Part of a small language model's weights.
Architecture: LayerNorm before each block, learned positions.
Each number is 128 + 24 x the weight over its row's rms, rounded and kept within 0 to 255. Layers, rows and columns count from 0. The size above them is the row's rms in percent of the matrix's.

# layer 6 MLP down (transposed), 512x128, rms 0.13, rows 301-347, columns 96-127
size [ 91 110  89 116 113  94 115  98 124 109 101 100  90 104  93 118  81  95 107  83 104  87  80  86 118  82 101  88  98  87 103  85 123 106  90  98 114 104 115  97  94  99  91 118 108  91  97]
[[111 108 121 110 113 100 119 122 136  49 164 144 148  98 104  72 144 125 151 120 148 153 114 156 140 122 133 107 139  54 155 109]
 [ 93  94 141 140 129 121 173 126 132 132 128 141 149 156  96 124 109 120 141 144 108 133  75 112 164 158 129 146 141 124  87  66]
 [103 135 122 135  82 144 170  88  91  94 147 123 103 145 109 137  87 152 101 133 133 142 155 141 134 136 109 133 139 157 131 130]
 [155 128 171 121 104  76 139 122 148  90 101 146 155  98 132 111 118 139 101 119 123 190 141  88 156 160 135 107 103 109 130 125]
 [112  93 115 114 119 126 124 125 159 128 118  92 173 127  85 133 157 101 135 158 110 136 122 129  73 146 149 116 110 149 148 102]
 [ 98 138 129 111  89 133 149 120 115  92 132 118 142 106 102 100 129 129 134 152 103 113 119 156 115 131 153 120 158 132 134 111]
 [128  97 117 121 158 167 123 100 143  47 134 139 114 129 111 118 139 107 151  77 137 152  99 161 163 107 114 109 140 129 117 191]
 [143 118 107 159 144 107 108 142 142 171  80 106 149 149 125 167  86  89 114 149 154 116 122 112 184 113 122 124 128 108 158 141]
 [109 149 127 110  87 141 116 105 133 119 127 145  98 111 148 125 109  99 145 167 154 166 118  97  98  84  80 132 155 182 110 138]
 [119  96 110 121 145 115  84 165 121 124  84 129 137 121  99 167 159 121  88 141 116  88 131 116 103 112 167 138 172 148 149 123]
 [100 147 131 162 114 142 111 121 114 146 106 106 156 106 142 125  85 104 129 180 101 168  80 129 170 130 140 165 166 157  90  95]
 [112 148 129 125 123 130 101 124 173  98 105 162 141 125 169 103  71 124 129 139 179 124 128 131  91 147 108 123 111 119  98 153]
 [ 97 126 156 131 109 165  80 122 126 115 129 130 148 117 151 131 113 111 137 116 152 122 117 200 124 118 154 125 160  71 129 123]
 [123 134 134 144 135 155 111 150 131 129 149  87 168  92 119 105 130 133 149 128 133 107  89 161  82 121  76 144 166 122 114 144]
 [129 150  86 147 102 142 137  95 118 187 148 132 158 150 110 116 101 131 126 127 135 131 151 123  98 149 148 119 161  79 132 144]
 [153 128 148 114 139 152 163 155 133 159 122 151 121 106  67 142 103 163 150 133 142 120 153  88 170 130 182 135 116 121  92 138]
 [ 92 158 166 143 140 156 118 181 127 232 126 124 135 132 147 144  80 161 115 153 168 119 131 153 106  96 118 134 139 105 138 134]
 [151 140 129 137 168 111  83 124 138 190  91 156  94 161 115  99  95 133 107 123  96 125 128  80 108 122 134 159 114 121 145 122]
 [137 138 114 107 199 129  94 139 174 137 121 152  94 124 133 120 128 135 139  96 153 162 127 116 125 116  67 129  82 129  99 125]
 [145 130 137 109  93 124 129  76  72 157 123 141 134 145 178 113 132 116 137 136 172 120 103 140 117 125 111 160 117  77 138 137]
 [ 90 134 101 136  76 105 134 126  84 119 165 127 142 153 122 132 156 129 133 145 152 132 166 113 115 116  82 132 132 166 147 106]
 [119 108 118 103 136 106 125 114 128 152 130 151 119 144  51 165 110 138 103 123 125 145 101 121 112 117 129 133 169 148 115 118]
 [170 114 141 171 126 103 125 124 200 130 129 122 107 150  99 129 109 122 104 116 124 209 113  79 101 128  97 125 153 131 136  85]
 [178  99 107 141 119 147 124 105 175 127 112 136 120 149 162 111  91 146 131 105 149 133 122 136 163 121 125 121 149 121 125  99]
 [113  74 126 102 170 154 129 140 116 114 159 143  92  85 105 120 153 173 136 104 138 119 163 145 106 121 108 180 116 131 140 133]
 [107 121 116 154  93 138 170 104 110 171 105 131 118 158 133  98 103 130 129 106 140 105 121  88 158  87  77 110 117 146 177 176]
 [130 145 140 148 116 145 142 110 101 113 117  75 118 152 120 134 115  86 138 123 154 100 115 139 132 118 161 122 171 142 134 128]
 [141 140 148 134 135 165 108  94 126  85 115 145 125 127 107 113 161  76 112 123 127 135 168 114  91 158 110 170 154 204 103 118]
 [162 134 141 126 109 126  93 115 132 122 103 117 127  98 121 105 161 176 154 150 146 121  99 130 111 133 159 124 147 129 130 150]
 [ 88  82 110 105 140 162 149 162 132 111 144 153 123 118 100 100 154 143  94 144 108 174 116 138 106 148 142 177 147  87 120 111]
 [116 140 105 119 126 112 131 126 123  91 123 132 119  88 135 130 128 146 128 114 125 103 135 237 143 132 112  98 132 148 148 167]
 [144 120 139 103 125 127 122  97 112 160 138 106 129 165 107 106 122 153 144 152 142 111 102  63 108 135 149 133 114 143 155 114]
 [105 138 127 107  90 119 174  69 136 118 116 119 112 134 145 140 173  97 140 170 115 128  91 134 103 152  95 178 101 103 125 103]
 [176 143 133 154 126 142  89 114 118 100 156 134 103 164 130 129 151 113 139 122 103  92 127 155 143 104 116 104 153 142  87 174]
 [109 112  93 137 114 116 103  69 125  66 136 120 137 115 158 106 155 160 112 129 160  97 138 121 196 124 131 118 119 126 129 111]
 [139  95 158 156 136 140 124 141 139 114 125 134 115 107 120 138 102 122  88  87 105 108  98 125 112  91 162 146 139  68  93 135]
 [104 128 144 143  94 127 134 155  85 167 161 124 166 160  91 136 154 155 163 147 143 119 110  91 124 146 162 119 152 139 137 149]
 [107 122 145 102 138 143 148 129 171  59 146 137 107 107 107 148 131 137 119 135 119 170 134 156 125 100  97  81 143 128 154 131]
 [113  81 135 130 136 169 178 136  86  94 152  95 159 124 144  93 126 144 109  80 120 133 129 128  75 143 101 150 125 142 137 146]
 [151 102 148 117 179  91 129  98 109 174 119 142 152 112  99 109 223 129  86 139 129 148  76 110 111  95 126 151 106 163 112 109]
 [150 172 110 143 112 162 145 124 138  98 128  94 138 130 129  97 137 121 132 168 139 119 135 100 150 122 109 102 140 162 101 108]
 [132 144 103 176 142 178 132 105  91 110 130 156 118 196 122 101 178 199 106 148 165 102 121 133 130 142  92 117 137  88 126 169]
 [146 115 120 129 146 146 104 165 132 152 158 104 115 133 139 149 108 103 154 101 143 134 116 111 185 119  76 156 123 133 139 152]
 [153 158 135 162  78 118 123 139  89 128 103 143 161 105 155 140 120  89 101 120 128 152 146 103  75 117 100  87 120 150 130 131]
 [ 96  70 133 152 112 164 148 157 103 165 120 132 132 151 156 177 182 121 106 141 137 154 157 143  89 113 132 116 119  98 110 110]
 [157  93 104 137 105 141 110 153 126 158 172 167 141 142 105 149 152 134  78  84 142 154 150 116  81 102 100 134 135 101 125  67]
 [137 114 132 126 129 149  88 101 153 149 110 170 138 147  88 154 144 171 125 100 132 141  79 163 138  98 102 154 135 112 130 122]]
# layer 6 MLP up, 512x128, rms 0.128, rows 302-347, columns 96-127
size [108  92 110 118  98 107  97 111 110 102 101  94 103  98 116  86 102 114  76 104  87  85  90 118  87  98  88 105  93 106  90 106  99  92  97 110 110 111 100  98  89  98 114 106  91  95]
[[108 136 132 110  97 102 131 158  79 104 126  81  82 114 127 143 179  91  92 152 100 133 176 128 103 120 153 133  98 147 125 109]
 [168 144 118 155 107 103 107 175 110 121  61 145 162 126 170  79 136 133 155 135 113 148 110 137 147 152 142 108 144 118 116 121]
 [120 117 178 176 199 177 108 146  80  79 158 142 128 111 125 175 138 150 122 113 139 120 138 135 150  94 175 114 114 142 131 130]
 [129 159 125 168 132 150 165 139 134 107 136 167 150 120 134 174 145 139  97  91 144 100 185 103 139 126 114 123  69 144 121 132]
 [ 99 120 112  95 129 148 112 106  82  93  93 100 134 104 148 144 111  95 158 131 136  95 136 105  62 135 104 117 135 140 163 125]
 [109 106 123 150 106 126 138 145 173  84 133 128 124 143 170 158 152 118  90 143 118  92 141 124 113 102 113 144 123 134 128 140]
 [107 119 158 130 111 101 172 115  95 111 126 151 132  98 106 134 162 108 127 138 106 119 188  91  45 132 154 134  80 162 134 143]
 [129 108 115 166 113 101 128 146 159 107 127 152 111 133 146 178 133 101 120 107  95 218 163 112 136 155 111 139 104 128 119 149]
 [140 145 126  80 173 158 162 132  99  86 124 113 102 151 149 156 146 121 123  97 161 136 136 115 115 140 189 114 150 130 131 102]
 [146 152 178 157 140 156 146 124 151 130 108 143 105 122 138 162 136 132 122 140 135 127 124 113 132 109  84  94  68 135 131 146]
 [ 99 122 145 112 111 134 143 115 128 113  92 127  93 158 144 184 131 103 111 117 132 155 143 122 105 137 158  96  86 149  94 157]
 [141 146 104 113 115 127 116 148 139 110 112 128 109  95 153 133 118 103 156 122 150 143 179 135 123 135 129 126  62 117 123 122]
 [126 143 148 105 162 139 132 190 126 125 153  80  89 112 115 141 111  51  87 139 134 122 161 107 134 102 111 117 122 153 137 120]
 [132 137 172  79 153 118 127 140 118 136  99 118 116 118 168 128 128 132 149 134 144 105 148 116 134  92 135 121 116 116 148  81]
 [151 116  78 145 161 107 149 103 122 108 101  96 136 117 165 135 159 113 143 115 119  96 150 103 112 126 190 133 153 127 132 137]
 [134 103 123  94 115 114 155 123 116 130 114 128 119 134 136 142 164 115 124 103 151 109 144 104  85 164 167 160  92 156 134 152]
 [ 92 116 151 147  89  98 102 133 156 129 116 148 102 159 128 149 123 104  90 112 102 151 149 116 129  72 110 113 137 140  65 129]
 [ 93 161 176 175  99 137 142 118 122 123 126 144  99 113 141 163 147 141 118 136 135 144 153 131  93 126 178 128 130 169 123 122]
 [119 122 117 127 139 111 150 156 173 143 140 112 100 113 120 168 140 135 140 139  93 113 155 124 113 152 193  82 148 126 117 129]
 [132 116 156 154 179 138 150 161 167  85  89 134  63 102 111 154 136  93 138 115 158 179  98 137 139 150 152 122 125 125 132 111]
 [141 150 158 151 117  87 111 143 125 122 113 119  85 118 113 150 136 101 154 143 163 165 140 104 118 170 130 111 110 143 102 126]
 [140 130 128 118 162 115  88 118 133 123 133 124 134  86 120 139 128 142 120 135 106  83 176 113 120 117 137 121 101 139 107 109]
 [109 133 116 122 127  89 139 161 120 113 105 145  90 117 142 165 124 129 127 110 108 110 110 113 105 125 153 131 104 129  96 126]
 [160 146 160 155 149 118 145 118 168 126  69 146  79 143 160 120 140 130 127 114 148 153 147 106 134 115 152 136 142 138 124 156]
 [123 148  80 142 117 111 131 147 153 138 165 152 145 109 115 162  95 118 118 120  94 138 137 103 146 104 137 107 133 151 145 104]
 [153 126 108 136 166 141 148 119 168 125 121 125 147 110 114 102 129 102 122 123  68 139 123 100 115 113 155 115 109 160 128 149]
 [122  91 113 145 124 129 157 175 150 117 121 150 115 121 154 138 111 131 138 148  79 153  84 117 130  89 124 103 117 100 155 110]
 [122 119 134 107 126 181 117 129 142  61 115  84 122 126 144 139 129 110 118 100 120 167 155 123 130 106  96 144 141 128 141  89]
 [172 155 107 127 137 117  88 130 132 128  95 101 110 113 148 156 134 137 134 166 127  63 169 103 122 112  91  83 128 152  93 140]
 [123 105  88 165 126 115 159 125 125 127 104 123  89 118 135 114  97  96 153 108 118 125 124 133 130 126 153 118 109 133 175 127]
 [ 74 136 131 136 120 131 176 145 102 139 140 114 128  98 137 152 188 114  87 152  91 130 155 124  87 117 132 149 123 128  96  99]
 [118 115 103 142 142 118 176 136 131 101 128 153 101 152 142  89 143 136 143 155  99 147 121  94 108 111 144  69 114 124 124 104]
 [129 122 102 149 115 114 180 149 172 109 111 104 121 128 130 120 142 120  68 105 114 146 133  84 109 118 134 135 133 152 139 111]
 [130 118 103 144 114 170 168 152 136 108 129 119 110 106 173 111 138  87 114 135 140 153 124  85 109 135 150 121 149 134 112 115]
 [145 104 118  94 163 130 122 163 115 118 155  87 121 148  99 179 100 137 116 148 153 147 145 127 113  95  89 136 135 125 126 140]
 [156 122 128 148 128  88 142 109 155 103 128  88 139 147 122 139 160 139  73  73 105  97 160 124 123 108 134 121 135 151 123 118]
 [ 65  91 135 103 102 138 128 163  91  88 136 136 157 157 126 167 131 128 126 133  97 171 130 129  71 100 154 173 128 129 149 140]
 [117 121 109 109 103 129 126 117 155  97 116 136  67 137 124 140 135 110 154  96 127 122  97 131 102 144 193 107 131 137 109 133]
 [126 130 139 134 115 158 120 120 155 115 163 141 104 117 163 128 120  91 157 141 154 107 174  93 114 150 111 111  98 144 114 187]
 [140 148 145 102 152 146 112 148 134 124  98  82 108 118 141 110 158  90 132  87 152  84 141 126 106 124 123 160  82 144 103 110]
 [117 129 152 121 121 126 168 121 140 116  76 119 127 112 159 143 129  94 111 106  98 114  91 125 108  83 139 138 121 144 118 128]
 [140 151 107  97 168 175 153 120 180 126  84 136 134 121 122 139  92  95 125 106 130 158 117 110 128 113 144  80  73 132 130 117]
 [164 174 170 146 114 156 113 176 146 124 125 100 134 141 149 126 143 105 114 142 121 164  97  99 135 118 172  70 118 144 136 167]
 [121 122 137 146 150 115 149 108 154 110  98 108 143  76 183 178 141 131 126 142 119 148 157 121 118  98 173 134 105 134 109 104]
 [105 117 142 107 121 125 121 138 105 118 130  99 170 114 147 129 120 130 147 167 136 157 121 128 147 127 179 120 148 134 116 137]
 [113 137 105 149 128 131 186 122 101  85 144 134 111  94 142 123 110  79 110 125  90 137 137 130 106 115 115 145 134 144 135 126]]